Weights of a small GPT-style language model, trained from scratch on English Wikipedia.
Training: a variant of Adam for these matrices, 7828 steps.
Each number is 128 + 24 x the weight over its row's rms, rounded and kept within 0 to 255. Layers, rows and columns count from 0. Numbers have three digits each. The size before them is the row's rms in percent of the matrix's.

# up: layer 5 MLP up, 1344x512, rms 0.0695, rows 175-294, columns 96-127
# down: layer 5 MLP down (transposed), 1344x512, rms 0.0615, rows 175-294, columns 96-127
# gate: layer 5 MLP gate, 1344x512, rms 0.0664, rows 176-295, columns 96-127
up175 099:151181098138094133123082167133150147100171106145133123072133158098155121136153114072151104104147
down175 100:104094120117131089105147145193116115113129111181117136123139134083109148154110170128137108152142
gate176 104:132141124136126141086137112126090166142063078089079144173098144121130121153109145112101170126089
up176 104:110143124158093131104124127119109107142102121148114130148121122136148135086167118130091143096133
down176 105:090131107085111131084110083131106142133115169167134131133095134132124102117130140121075128157115
gate177 089:123134096111129146135117091125140135107105118077106153125112157131111133138111144131105142126080
up177 102:095163104109092090165141148113100095100138078142097124160142149131115105125121083158111115111100
down177 097:123132096194145099127097155084117087105105073141101105146114136140147125050149159117119102139120
gate178 102:161172104132122140161165121124102139146140098126106133174097095171118138086128098156141118147093
up178 100:081151098111094088152087113125114136115155079158143095119150124132131136132154125119134116135138
down178 102:108099108122105128146124130128134119148120096128074142156109142128160152112197130159182153155129
gate179 102:121149175135121112130113146138127168123172078139112127160151122117145163105141116121111163152109
up179 102:114135169141108139111151115135152131141128145101148109112157094127132145151149096108123149129130
down179 105:148142121125155091143109150114145132135135126120161110128108112153124126147151173123122154065145
gate180 095:180139145176106127116144149077110106141131123095108131143148137085167114127132111134092123108099
up180 097:113176118090124097126121074113127129126126129106134097122127113133125142101092137127111135117123
down180 097:114095140108112056144077090128111130109172122130140118161114088147161122152136116144122114155117
gate181 106:107125131120142144098123115156186135106126152096121120149117114156128118119185132133096117123132
up181 116:120097137136143150156155167145130100127132118122122103117167126117126113128140156145126132150207
down181 112:092148139149162135102110125128180134112167101109095140103139121105107106144150196109139144151135
gate182 100:159148124160087117116140143161141188122114111094074103132168158129129142115093116148171136114108
up182 096:095128165154115124131147102148139130121104138106131104163105119146133139162135142123119104162138
down182 097:132127126101160115117119120162130089114126127091130169093122111086120073080122152112126134088144
gate183 098:164125151148131162095124129120158106151100123160108100139118130117127057124160131127122108106108
up183 096:116121150151140109090097159130121130103173132153170120133135131155108154143130125107172134126118
down183 096:127145120113149128126159111155160108130119113141103122116138145127120130122139144120134121143137
gate184 103:126126122115105157095157164101127142123119125137100145120127153164139098163163093134153133145155
up184 097:106081128129139154182159082137149110136129074142119130138128121138124068130159137142166137115120
down184 100:166108109167130107132092165123119129088123174119125127078128081139098136143122142126097147148108
gate185 102:122154156104143135109121136061161120151129104135105150170153083133122146145139101140109118089122
up185 105:111106087134123134134138181139150143141134128147090138146139109133148155137126160132100141177153
down185 107:175112105150127130143144133177110137138148120136111177130192132108107069113115113117120119119132
gate186 105:147106154145148133099121130127088144117123150118130109133146103142121073123117163126090125113150
up186 108:110130093183061116089127155112152147132084144134121099166119142160171138162134152155121101153129
down186 106:131157125144154106079132130115110124161128188125148093131112155094129146138142158096078118121201
gate187 103:150143139121136117085141079113120106110120113130103181165126160102119132138081132112129135100104
up187 103:107135125133141107112131135146156179113138148126169142125145092127133153121183185162134082154157
down187 100:112173153089121164112127105103116149145140124105095100181113143130096136126184095143072106131107
gate188 103:164107120148066133121139147143130110087071136121160127082114167115135119123115113121118081136152
up188 100:128163113106153123159124188160124134161193139120136105142117098136131119136169104058161096134081
down188 101:112078100105150162141113100153137106140159128110120142129112153111089118177152135156144136132118
gate189 102:102102151158143152152127112110122164129113117094156164131163141157124108146121176083125147125106
up189 103:157149067129140157127134134119107141135176125137104108126107135167126152155122126158121100096141
down189 104:096118131139148131162125136151092139132091127194100148155120115107118120076113117107139121099096
gate190 104:137110152130124118135143114116122103110144140103129131148123097137112168140124103065108143137083
up190 101:124142113095117126140115142123146137132118141180114147129104177129151078130104140134130141130106
down190 099:129139120110123089174121078117169088168137106153158167157174092141124106179098100074143108138140
gate191 105:119135150138138125100137095121139100156153131126149122169145143120148148132132168150161131124128
up191 105:135119113122125156170099137117129112111114089112106131167123144101139170126126126156144120163139
down191 103:155139081115110150156127113146123135100096145156169174121115139141127123175132147182165140151136
gate192 095:135119101154125093159109115136161189110159146134122147104152115094136124086113134135116080140148
up192 094:128117155111146131171144117129114108097117114184137148122125179156135117116116128142143123118150
down192 090:109101130102125104123129106133154176121117140136126114112151089113133129143135119160162124161110
gate193 102:179157127106142134109147135123125107127104113110158141132104109140090134154122108140137100113150
up193 101:140119131151111097160147117073154066067108127136125082105072120134115150132124153145147151122119
down193 101:142157100147134123133163126179115143088083121137154133146140094129122113125111115155109140133140
gate194 098:114103150135119149075158177123110140130128107126102128161100099130129116180119136097148183090112
up194 092:103154147130136158097096091115095142132109172145195144099111121161136096172162128142106118167132
down194 094:122155126118135095121130136111184140129149095129152113135115149104090184122090132164119145157130
gate195 101:171147157187118147071156148097159104162125118128130137169122071157124089120136116120160131135112
up195 103:139146119073101127139130105138144173109145129141125083112113119125162073138167129141098116105138
down195 101:141093133111142164128134132076159148123093153131106155146137136127126119095157121138106093120173
gate196 101:113134159125127120122104123074123123103128084169131102153140126116132086127148134166102130133116
up196 100:136104126096132168160131150147121172144127101123120158135148123163142145132127173167103118144121
down196 100:131128138164078123144134087170150095122159125124113165137116142090154104107110145085135171160079
gate197 099:111097121132111082114094076132113186129076127127109122163136153115156172125095134098157095116097
up197 101:130154130143123145148139169127159103154127135117144140170106083128168127183145166135123145150146
down197 100:127108122091115105109138107147108114137158159116108169153131154111159131137111095144150163129116
gate198 093:153122160114127099122119146095136115185079128114133146099139143116123124129101123139084097141116
up198 104:068146117139136141128148155153149095104137099110149118125182137147121151107130151139140160161170
down198 102:093108117126124157123063130128132133129130115133124127128151110144105115143128104084136174157091
gate199 100:129109146135197169120123147151151100126144158095139136135107151102117120107084054118116102151139
up199 107:124151088140138177129123203147111081151130153135122146136117133111120122080141083147084115141145
down199 103:110177162090077132126106136109125112124120160140104159142140140136135151134113126077138148138146
gate200 095:072165129099160127117108135144147128132161110125125103121171128143137138118157120108107168161119
up200 091:117109123171131135120109144091114148127126099145140134104111095153098110144145119121148156165080
down200 093:154134134077128121138127117152144107141117162163090104165180177112136154132113132151095140082174
gate201 095:182130146162111105116113111112172144123141140110146133165161097141187128133152111146150136140099
up201 093:117096137109113149114113151147186131156131097125148096136098167132138109166125132116093136164162
down201 096:112118130153123114151152071089123085115169093153126124130150111155153153102156111115136099128098
gate202 103:113143133114115100119115178149140127125126166184101119116118108135115115106135133123104073121107
up202 102:151140168126144110127089104116129128137111126108105158142117108105088164076137125086130133109118
down202 104:088115088086159133166115157110152157138125126150144128122128147156151101124125124154101110124174
gate203 094:126155130096122124141119138089122127112154134128145132115131126117127133128153146140135087120117
up203 093:122137163134096142162144171139116119146127132131078093114121128171106153150157131139115154149128
down203 095:149093108117152105091117108112148140116137134133173151119108147108132116103113128093166097120121
gate204 099:142108146114126130155145089119115091131137150113126117105137139080123148124141107106093170152129
up204 095:159145167114107103096137124106122125158142128119113124114094113123111160133123150104145110087149
down204 096:149125135107086127160107142106121173156131118164116108150110099110138104131097091107122138200168
gate205 106:161164107110127103097119136090156072154144159105090132160107136115169108147111154144126136121133
up205 109:149122121108106133115142072178123128127118167141105184122175160093153153164118125116118132114107
down205 109:149153110152085096121144108118135136093167146121140112153114144089169130144134114117114100131129
gate206 093:121126087129165167122118117113140129104139136142110144164164124106055134092135104110127185125120
up206 092:128182134120100106118072103160140106162141088114155116146099133124154080140101129158100103113125
down206 094:137102124049168122109106155123163134096150123154106130142146108137110131133132081110134124112129
gate207 106:121169106128138129100097116132138158108133140124149177130126128106162124130092111102111140129090
up207 110:119108116126101068089111133130168109121114147159100188102136168141136130087094098123107129092053
down207 107:154112103185140105157127144192128171106166127114108132118130154092126124131120132134117136143092
gate208 095:161125120183100100096119113105109145117100142125166133188107105127158135138084076102114154115145
up208 105:104136090144120103128138158093111140109125109125141147140156120116134147104103119151101136116178
down208 099:149144137107131132153102122131108155124133110174135138181101146093103108148109131145103140135078
gate209 102:121122150139151144114165096099140140103129159096153106143125084168146156136148116133155136145124
up209 100:118162075154138118158126131109116143115096169118137129121158152117112137153122128109147106120127
down209 102:155102113108135148151112137105144063068101140157169140136106146124151160168113109153159150159127
gate210 105:140153089140137126088168142131119118131114140079102128140148098128092139132122151126139170119126
up210 103:186153119091134154142135167171149089147162125140087154130156084129151122150144131118104117082144
down210 105:171076056092112115140147150133147139149134140117157124128138145109091140115121114140127125122109
gate211 090:145142133146089115150154118105089079145135163130141120120135116112110187112099072117172117098182
up211 090:126105123132113120100175130127110080112146108109159119138156144126112105141112153130165101097094
down211 091:099134159118144148191101104139150134102123122108156123132112108072144142092119126107152131136126
gate212 103:152125142087126118141095180147135134107121133099085143169100085117098138125098117119105170072069
up212 102:172104153138078114106120124127115160135102117090125120156153133150134143121129136131102124125112
down212 102:128112150115122113105149143108120091055138147115096146121177145128096153123123144106116110136141
gate213 105:122119135145100142148135110155177128158091073144109119139112150091165138119109113135101098163117
up213 106:133146119081104119135135121126193102113115149129140124135101150111151161122160129127128134148122
down213 105:139122077176116110100085128112106114141130141188134160171141124134118109127151099098112180085113
gate214 099:144108170134113117148122124147160153112128079123145111192147114173127151084128133143161092088128
up214 096:138154116131111088119150118137150139115143167156144128073149094146140136105204136166123127156126
down214 096:110156137116112145108115158082111123142110131126106164153134090117134107152141131140073134093112
gate215 093:136082122158101098084105126153137111128115144100142122151090089106143132131073064125162158099109
up215 101:112147130136112134142118092064112168084133161108152148128123125169139113143140140086106131162100
down215 100:102112111097071140138100135103165148098117161120117138144123139120124136146080123135145125169098
gate216 102:124139112130158104114143122083151082107144122102077143143124107159143107109141134100135146100117
up216 106:161124128096090135121103146105138168131149136143132093060124151113087121131129147191151111166145
down216 104:131118157153165111126133160079099093126111153097101107142129162122127170152109123102113125117123
gate217 096:131142125147099154118137138113129122130128118128103097156108137125105080130146083102139147160147
up217 091:158136187136154158127122169111155102159095132097139170118152075151117139155111132157135115125139
down217 091:113123147139102130166114110134163134169125126151107132139120165151163100099108143126157096104100
gate218 095:145128085121156129122136106134146094111135145107137154166141166144093181196099167155131139100131
up218 092:119078187121164172136140120155138147152120133141125138124095130096161134124121133119161134106152
down218 088:156154112129109157107135135164099125119111108137117065125128140147117103180120141144151165163112
gate219 099:146123173152095129096132075142171147114076126142129109137123115107135052162174081109121125137133
up219 099:160165100127149125119116129086107128156102103123177132097117152131127169172151115141127156137120
down219 101:156149127108155088129105107112116119108111128099175048161151168087127138122162153112184122084149
gate220 101:187140117155151090108154150146093119162124106096126158112158141134132125100128133132135157099149
up220 096:108151143120145135159145079107135143152142119173108131094126107164146155104137105144145144152132
down220 097:130105124100138134121121149160084143115135162141093116159142108128155128118092122118135093135111
gate221 107:145161119121133143137121148097139137125106120065193153130116128115102110157115192116137113123160
up221 108:134118105161178150067114121082124069099130125148086146131147150076169118132153126144104119122130
down221 105:113095153128117141111156123145111128133157122110099100099124137109150143111142121132139131157110
gate222 101:151102107108139115128121137099102125149119113092111172196067105130157152121125127128057117132126
up222 100:139116125111087087092144181110156114124103125139161127119092097084145134146129119124122101061129
down222 099:173122079110137108119119149132129110077128107158141132104141105156160107119120154157157156112111
gate223 093:128101093124088118083128133133161145143106109132127113106129139074173120095177161112120134148119
up223 092:196143169144107131104095132164157151182096121090106110158118139152095117107132114140109147148155
down223 094:089110120082107122171124099091136084125126132151146155135068138126145130145095133112139102112172
gate224 099:136177125127095154109132131086136141110126128124144151148139104102126117115048154095171141093085
up224 107:164105111131113111145120145112114137177150107155144129114147130106123099125161163120138143142143
down224 103:131132115120124185053164123141118130088093097127097115171115085126159127159146108127127165127137
gate225 099:189121110146152161119150128131137171132127170147123111122141097130110117139130096154136142178152
up225 103:094140109143146110171106153155157096153151163115131162145121140121149174117112153132073113160091
down225 101:100123102150137131144122087122129122156171127126113092107125084129137161114127119135158155124154
gate226 099:124133118134136077103111092152123157179086146119145163123148109152135114139125137087095105132148
up226 102:165151154141087134102140194122147101105121127104148110159123155117117123126087117163163126128185
down226 100:121137117128136099086103149132118156120105154138155170084148127141157167111166116087067175104096
gate227 102:105122084162131087093102137121115105169115138146208111155125131162164147127128119101154130101109
up227 096:142114174115176093135142128144145132142104176144081140137138111101114125143130140154081081177110
down227 100:127150154114150142139101144150111104085129117126139096097070152125102107116158130164159128128102
gate228 102:143114170124126164105189130100162112112125101103110101211116102105129137107123131148129123117161
up228 096:089093101151151149110101176118100181134143080149141117176129118098122119123079126083137091119124
down228 098:134122152113089130095143118130149117118118125133103092116150162096112102170156109151145147115128
gate229 100:119103110153124124105137103091138167134123109129098113122098133159158164128117131116134129110110
up229 095:124143122144165113106153132104131102164126112118122102149096152151098120134125137139126110107106
down229 099:143124126125155156172115154097114153121122144085140106110124130129112134104154129128139103115143
gate230 096:170113142148143186127127183139108132109108145149121103136143093122153077139091134149148106143138
up230 094:150140122104157072147133126097159153137141154102174115157095106165093125147120139156152114102095
down230 096:089095116110115131158099100126111116158146137166138141128120155138128134139131112110146112131130
gate231 098:179158148144116133114183127116156093149097150102117145163116127118105073128151136151180131130092
up231 102:118146143129146115157145132099114084124115128106158091152121094098134140122135112088141150111172
down231 100:138092139099110140121126131128114089117113113116143132178139114159155136151099138105139148118105
gate232 102:135119117140116099088114100106159136152159156123105136114111157176113102146082146116145125126162
up232 103:124149145126144076156099098116125130129138127162149137131125111152147148109120143169129122118075
down232 104:154133156104144151169072127183149178110147149136133129110140115095110153100090135165140130100139
gate233 102:149128168139133150145123125089117128160140147158109137132139120079102097127116115151158084106147
up233 103:107118129176111100161126144125119169130132121130124142121125118112117076174102114119133092155140
down233 099:119118138117199125137167127100137164099140095084122155150174123148145148073138090133126114117145
gate234 105:148120139122168139117131133105189083104095155076144158159143114124112115104134080115150171108076
up234 105:102085113128130118139134087134127156123095098142125149139160124119115138137151102163135129124140
down234 106:137147096114097138114081107172089139141130105086185129150144112104134165114089149098128103136098
gate235 096:123127130085099161161134155139122100155134112141128150114141133091075121132148134102180101119102
up235 090:140138154124115122119136127170128131108148139136135142136165176143120130110121134170139114093103
down235 094:109134138136117121135120123139136117150129128096093107087127136152156115151124119129116157129149
gate236 094:142155130101142086119137112119133121160132170129151119145110092126128102099106089139123111161131
up236 099:122130145082098106091167138126117147132165140099106149111135139164078103068126043172115124175173
down236 099:151104134117143167130146115136096148114147135069120138150119119144119098098113120168106115115149
gate237 105:120129120135106140126129132100100158154132117134115164116110130170129111127112165119127140065154
up237 107:089148096123158109151107135110125145148111120153162134132170152176133127175094137151168127135147
down237 105:092138134097126124143152143131145082109138139173143150142103136126130148135138165140176151153143
gate238 098:156093122164135119101143130120119109145145209102118131152130179140117100145156120167125060119160
up238 097:151137133095122141111075130140106132144122112156133103128125121134156100153136084144118091109070
down238 098:105114124127155100138133105119146122137165133159112155109134121114123166153104157145109133083104
gate239 104:117173131173137147096103095110135169135106154147106149197122131127109151101105102133089128136091
up239 106:105083157119138148161114130112180129111103127078127130160125075084122128059114157137142153160112
down239 104:152117114174129155139118152126118092122159139135139158122079148131125136117098090123159080146144
gate240 106:124113172115124137124146174095151128139094163130139126131121119112145158116119114134126088128124
up240 107:124140151089086167122128098091154114084111147102111146135093077094146140161073151104132147136130
down240 107:146161133142133093139138143129124145095120072085158144194132143120129150091167115139129165092133
gate241 094:128152160159110151106156110096151072135097129071153153166182105124090108134077112114132144156106
up241 092:097145113057154139188090124099116135117094139133139139095122157109106137113169094117139093136139
down241 094:133075091163120142075125132099110122159131123128114142160065160134151148135123150159099109091096
gate242 098:165153128158104090080139117111119103140115121140123119164103150143132119119109102119133124137124
up242 092:142108109133143137162142199121125136104114126133119114137102145117124141126109158132111129095122
down242 096:132196143108159162155119089138117193141115101165170093125136164144139094133105113117123104104130
gate243 099:134153118131128136125105152102186142140117119117130144151156109140119079136126135115120102163084
up243 107:126145143145105121111128116154128101160135120121109135120122155128115163149084122119171148104116
down243 097:106093122116105106049084119168143124170109140129079097148132156141172122116107123140134091136127
gate244 092:120144113121097135111125131122146163104112121151126141092141129119171138124146129160135138090138
up244 088:183117138153148106142140073116149159125122144108116107168116159163164144116138162104160158127132
down244 092:106124101157116169133122128134085117135097134131092118112121121132123142153138141106132174144090
gate245 096:116117105105121092167087109143112127160113132100144134176142150147172084141099089129123107108121
up245 096:113128138132116149119127129137142155112112157120148130146137128120141141130133148102121136117165
down245 097:149141127147127116162129104149183154160120106127170172132124086142136125148124114105084096106124
gate246 105:113102112141127131122141118121114114125121118145135180111118112146147128156136099118148090081110
up246 109:121110091125105089146137102096130103146118125143144117140095147141160093116111113126123104119132
down246 108:145112099122126140137175130153115111105151122154134108174120158133115137137096124102180125157120
gate247 100:134150119141194088150111098133163156175105095133146127116158134096126160130102123106115143117146
up247 099:131109106153107134125115120131091110087154145119099116141114112150124097115152114140110130139151
down247 096:160105151133129146134163134116092112126121178106122144123138108125131108141122126124119113117125
gate248 098:129125161131140174091138124158139132130117146112148150146163129158139124143089116096086112133124
up248 097:081135094095129145080119079143143134168146146116141079147153122098136131116164113102085144144117
down248 100:174144095149124154187082151150151109166150116126102155112155116103141143156165124167094092146132
gate249 099:144157065145117155119093117114108129113129164130165129192097107108137162178121116110114100117083
up249 107:129160130077114132137112114142115115152151096162170133124086155119106138120108141108069126131149
down249 100:137131158143129172152189116150131119115105145126134164114128141162116100093145142119148203082118
gate250 098:132158138147123115114142128125143137178148147130168147143119140160102111082109141089148104131098
up250 095:069126146119133103082073181160085108162122164121113145108178127130121107157151138114127155162138
down250 098:138138203131124109142163107146125138129134112116146086111109114146113165133103142169140152108103
gate251 101:146091128121141142123093162100125142134092119110159157154112100128116174155074157145129112145129
up251 103:135118157143131061142089164142133159143089141145121151129110135121131145065092130131137141149105
down251 101:146126160114105137128134118112123135165119132142125132164124137095150128142156100155127129141153
gate252 106:190136111143122144057109159127129145146128138120118117106117131134099149086088103108157118067169
up252 116:121177100164162073182127135132167112142088148075138121149121120104152112165130168148168095119134
down252 106:152144066159111119100125125100124109142128109115113163108126106078114129122112170123128117091132
gate253 092:151080149094117160146164128130194131117130108131114167113112169143116162134148127152100073133118
up253 090:118148113111134108143081112130183104127144153093141138148138133118133136131131157135118116142081
down253 093:108133148095135149103141159195113162170123121137148092109085145181127120109128156120149110148115
gate254 098:121113157180156120132121115132162092138127136124155151125129154153141113110127144091142132093098
up254 106:101096114142142121131143140152138062137137089106108095124151128091109155119145147115170177108092
down254 103:131076140112104144182108110085110142126122142131113150101092171088135132160171154119138111147095
gate255 101:087104125118155077129135172141115117161145138152083142165088109162153129127136126143080137110142
up255 095:137098105123132111149108140118114154158168175131163165143084149116140121107108126144152086113160
down255 097:110108122151098139122114130065147129137119084118113123137160132137128123094093148152116143165135
gate256 098:166147140113154144130083123092162100164144149123152121158107123141111133133145113131153096123143
up256 096:167130128080100109154137121146106168071112092124148128151135139154120079163163137154135152111131
down256 100:122120081173092114090175123151131103109100138139109130125120141113134137119147099132146122121145
gate257 095:095193111158148129063146145080141132116101173098152087098113145128130133093128149106117129145111
up257 093:138114120136121132179074135136132159105182077131161143118120114104100096169151169136087092174145
down257 098:128120136132105155158089095101149088145147116148093171158139123112137121148169148137147134115152
gate258 100:109104117121157082077164084124121102139114139099120143150137148106106178139154103097111136119155
up258 100:137121107142081139090149135162124148151154128131122103109090097120111153149106134124118141134098
down258 102:133121155097110163161140129122139125060137124096174125139088136136144108177114149149136159140153
gate259 106:158097123161117121091106092155118131170119173095126125160117108106116149157075143128109121105121
up259 131:069093153130189145119146116086118102092162103131135125093123107174092143105165144123136142141123
down259 110:117108145140121146081089109100110126086134174077135120128144141147113117115191140124154151132174
gate260 097:131124192113142121155116096131161116151130147101105080139105126167148103138091101121135161138110
up260 093:117146121112128108113095133109141115149156126146102101138098161122152133077115140138092086149105
down260 093:107169186085105144103125125107110121111114144118177099145101105129078091119120107091163140095121
gate261 098:126119118134128102099085130110129092132109122102135100122134106138104150179133128107120109113107
up261 096:137109150136153111108146160120188133102114055167131086131084147122095120166116104111147150122145
down261 098:117097119121091122099126125103136117126092129070155139099162095110116122122148133100119139152134
gate262 107:128083171156111174169165151133147136079078134106113113146160132137180131119135131126089136144136
up262 109:113107169130105122120117161085101136098131107133138119100137123176109102126138131125096128137122
down262 108:137138093098127134173056128084155116137155145090110103126145121145126133099173133129124132073139
gate263 098:118132160129146110107145185089150144125095145120136165157132154092086119125135095099144089159052
up263 097:138129142160153119127122123134159101153112157184112151115131123157125153129122124151112104127140
down263 096:160136144150115158126146130128131139147110131130140136144147121116152146155130145133104127143106
gate264 101:100111090110139131101110131127143102119090129113098139139121151110128163093161110112138109163145
up264 099:108122166094133167146126138116156137078141156186139120094122130121108097124136136127160160095162
down264 099:112127131108128106116114116171134184101076120146140108065170098097143107153171116120094123156152
gate265 108:130140112144143139147131118127112142146116126060131126143100145119123084116104114136133129090152
up265 106:163157149145151164159123109105141177126198147155104101133144109118131100085114106167139135148173
down265 107:097103144106127116091149174150127124127177089096132119142093104158135063100128145086081087166112
gate266 101:134084099151137100171083129095146147135127129098164090135099077142158101158153146166123107133127
up266 101:130140153121160147151135146188122156144181135123103100109121122114130148174128114151171107093111
down266 101:137139142142148178098156149133127160137101159112147143158112151083147123102117142118150130104095
gate267 107:150113099139143159101150125119122100140121138117133159105144112129142133155109117165114112104102
up267 107:116065132099144130115108135127164130111126122148169112116148111169102158086142104096107150149113
down267 101:084118122120086083145103148120092127156125132097142106104170159086128139140070139141146145148142
gate268 099:099149169129110117136083164122142141121098100132082136144119097159150178118091123146133169124155
up268 099:154109101076079100120113130161135133140130162129136106134134135151144143099124133154117082125148
down268 098:105156150134120140150079194136112113119161138134149106180104090119110139131119116159148081120174
gate269 099:142183166097096114087112143123163113126083152109105117124092101136135119099130109120133096095121
up269 103:134153125143147156104129109126173103177084117127130113106148075153139135149128113128151113118127
down269 099:069117124101148122089118104128090163150116150122111094149140116166112130172136101152107154186094
gate270 101:140129075163138122122127090146153109130103137117109106117112116107142139073097114131071131115147
up270 101:120137108128195122149127075125092157163176153103117163101157129151161151117171107151148154089146
down270 102:167164158143107117138127112128108136084137098141147187134131127109105112145120125152118148115101
gate271 096:113133122130128091140115127116156145162131058141178122120144137105150135120143109117139121079123
up271 094:131110103105115147145113120160144125133152135116164121137151095124123121100132141115128124107131
down271 098:182157088148121099143129165138174123099116155107123110139128101111111152127110121127140117101137
gate272 101:130144111156086095103114143127111125141115142162137134137140099108127114133143138115103113081155
up272 104:118120116119146090127150126129116127106143150136105079138146132134154137123108126124128141143114
down272 103:128151123119085149110114120164110122156134163079138133143132112100127122102107128114106157127123
gate273 103:135093114151097109130114132107111107110146143141109132193081107105111104122131087127150120116080
up273 101:127105095141103147125133146152140130107176128160170127145102113156142129121125133116110140122173
down273 104:140118144109176170135156138111130149141114106146144134099178113142125125125134150154153123135128
gate274 101:125129071142112144121115125070092157081104079155121121128108102131146145120089134131146122108052
up274 104:142173103109111151137105147133102110146130111148113152118118129115134128127166124117121148119083
down274 103:113105131151102148146111135156150125122149147196145126130091121120099144114101090112087131112129
gate275 101:144157072162115148130124124146126123116148131133189140104130142138135114139087096119161157122140
up275 101:121146136142160129140099096151131094163131104167167105116163107136126095130151138113158145156160
down275 101:150127136138138109115108128124128101113159136118131091095157152105112103111113125159144109082103
gate276 100:118143073125155069103110089129143146116121169138132165186100137133123110095129108135117115200146
up276 098:107112117153137145147066163146099204089143104107181148125121153132134139112147135135112145137134
down276 099:169107122167124144113146116119125111145146106108123115105112135131085167177116141157117130165109
gate277 095:082128110127114129126166126138126116105153164096103141106143145089142146073135092160153134133107
up277 095:107138116125102149117192157159171131113131136145123109149150173111167108128133123134114163136100
down277 094:147103138113162088111128130055123136131127153103178147168140101165102093144109120097155144127148
gate278 102:117148100143100129119141105129126136167146134089150145097153139143145097159118127112102102144118
up278 100:120152125116084089132106128118179099171122119131108147148130146145120130137096151163071133162080
down278 100:162150179122088156118154098129126127132152105138105086133123141127113137111162133131070093143100
gate279 098:117056100135092136093133106172126135173143131097136146141091084129161161120101120133095140099138
up279 106:092129122111118135102142123123131150122160091121182135154140175157139140117176096104117166123078
down279 105:105120135138106139136112131137133112140157130127127152133119111133116111100165123151112111124114
gate280 096:155106126139159158196109113106134176135145155151099156128131145099148129129111051144113132123134
up280 091:138094136127130119106114105103134115126128159144102135175088103152103100164163122073136160134134
down280 094:113099106171134147164140104180113121141133107144134146095143146102144146147119125133128141089102
gate281 102:167130120107132133075106141107127139106119122083137099155122090168099099104095148151107167151106
up281 101:137114103139130117133130124129151123089138163137163130122081106162155159139150105150163107115145
down281 102:147147136066170131109135147146158135119137111104138082128171102150146140114146160091165058153148
gate282 100:140181123137124131159086170108137133076107117161133131151129135132140087124084135131071127150149
up282 102:113115094138139109110148122154116132095129150155141082122118122129085125131132136174109161125135
down282 103:104143101094136103157165080151144112122107152190119107141119123138160121145110137103154098113137
gate283 101:095166154194122131141119136111075091121107093127140168126169097101141137095088141119128112115081
up283 102:124114105142136135124156136120084108097134104131109156080135160142129140172059144080150154097153
down283 101:115098132110107167122150158149125155132094173127124134121134128121087104116138096141155113136153
gate284 101:122114137138123128131090148126119159132095140099137119148129138140178112121118138118135150163164
up284 097:132135121155143124154103127149096164122146128099149150117125130120075121139128102126135155182113
down284 101:115108173100103116160178090077121109154125116159095116168132105104155146088084123152070163079140
gate285 100:146104129120121167140137131145098135099081107095117119134113157141144127174131137112122135152123
up285 103:131150094089138205134115091136111101128110154099128115139137149122151094140142097111081128110158
down285 102:119096150129097149125154093140163130137152078127138138150154116147121118142165124135126134151074
gate286 103:159146132156108090103105113136173138180144087093142129154131128127183151110140100110099125131114
up286 103:123074153113141117145133090115112106147161100146154094113104151112105096129101136148132101127102
down286 102:127080129158180140108122157142093120134092182128119154086139124094104131146146122122137179063147
gate287 096:202117159135158113118150147148125145125139103124105106136135109183166131133146136136112092097153
up287 094:146151069099119161117120128113132127121117138119160132151121149115150110131104129112163153141158
down287 095:094113126164161113147123153119100119133154115130151129079184131122131116174112133098132131141188
gate288 104:156115136134116157126153101084188097179142160103087150103119183108142098068144127144104096100165
up288 110:106101155133125098106144168185146120113140117098145131097146098127141152156120148145138137196131
down288 101:126103139149099111135141125160100132149145110174144150116109175163110113130124127121161156139117
gate289 099:123120107148143104130121134156094162117140073115119146104147151155130129144129120076144122080148
up289 095:098082108120123112113151150107144120114136108165121112150128112150096081115143116161158095123163
down289 098:075137161143149113148134131127117165151181116119106159105121163122104155106096118093147111110152
gate290 101:095152155133115121108111128095106105133142124125116120157079148122123177106122105094154117138121
up290 100:112112151119134134156155114117145131117137128106099068111117123104141145131112108157126158119125
down290 099:107154147144146152155117152169133081121113104150108102094134093134157146128115083133106095071152
gate291 095:126091085120173120122092134104095152134124122119143124134104085103157122149124157129138151129103
up291 094:118144180136129128130130127113085141051109173123144163145148145186137111149131095133173155093136
down291 095:099124157139086127100103155132160097153118130113157133142091112096147151158109159079124079158095
gate292 101:140128120104080117178114134160158118092124105154128100138124150112097186120124160074119121106071
up292 094:164160157168145100147096107140076080150124135100150119127152112139123154152133160077113136143104
down292 093:083092104139135149142135148145143134121121131133166165143133132094136081131133109191123139108165
gate293 095:141159092151126131161117120121116138126077082103121133127124133176141102143132128141112150161132
up293 098:125154138118119094110110101120127115084173094081155158114122128158133134133097090136115091107093
down293 094:170128100124137125134136146133088139130109133153119156159153113106104131151123144125117146133111
gate294 098:141129149176186118140138111128156130127185129160134124171144131168159115129132106120114119162126
up294 095:133150118106110109135112145146143133106102159150117102102084109105110156129105111149083110116082
down294 095:104138106144125127108139097048105164138090149109117165113135144115115120124154114155144157140163
gate295 096:136134155118143112194070156130142171124106130154136155123133109117117123098106065091158117141155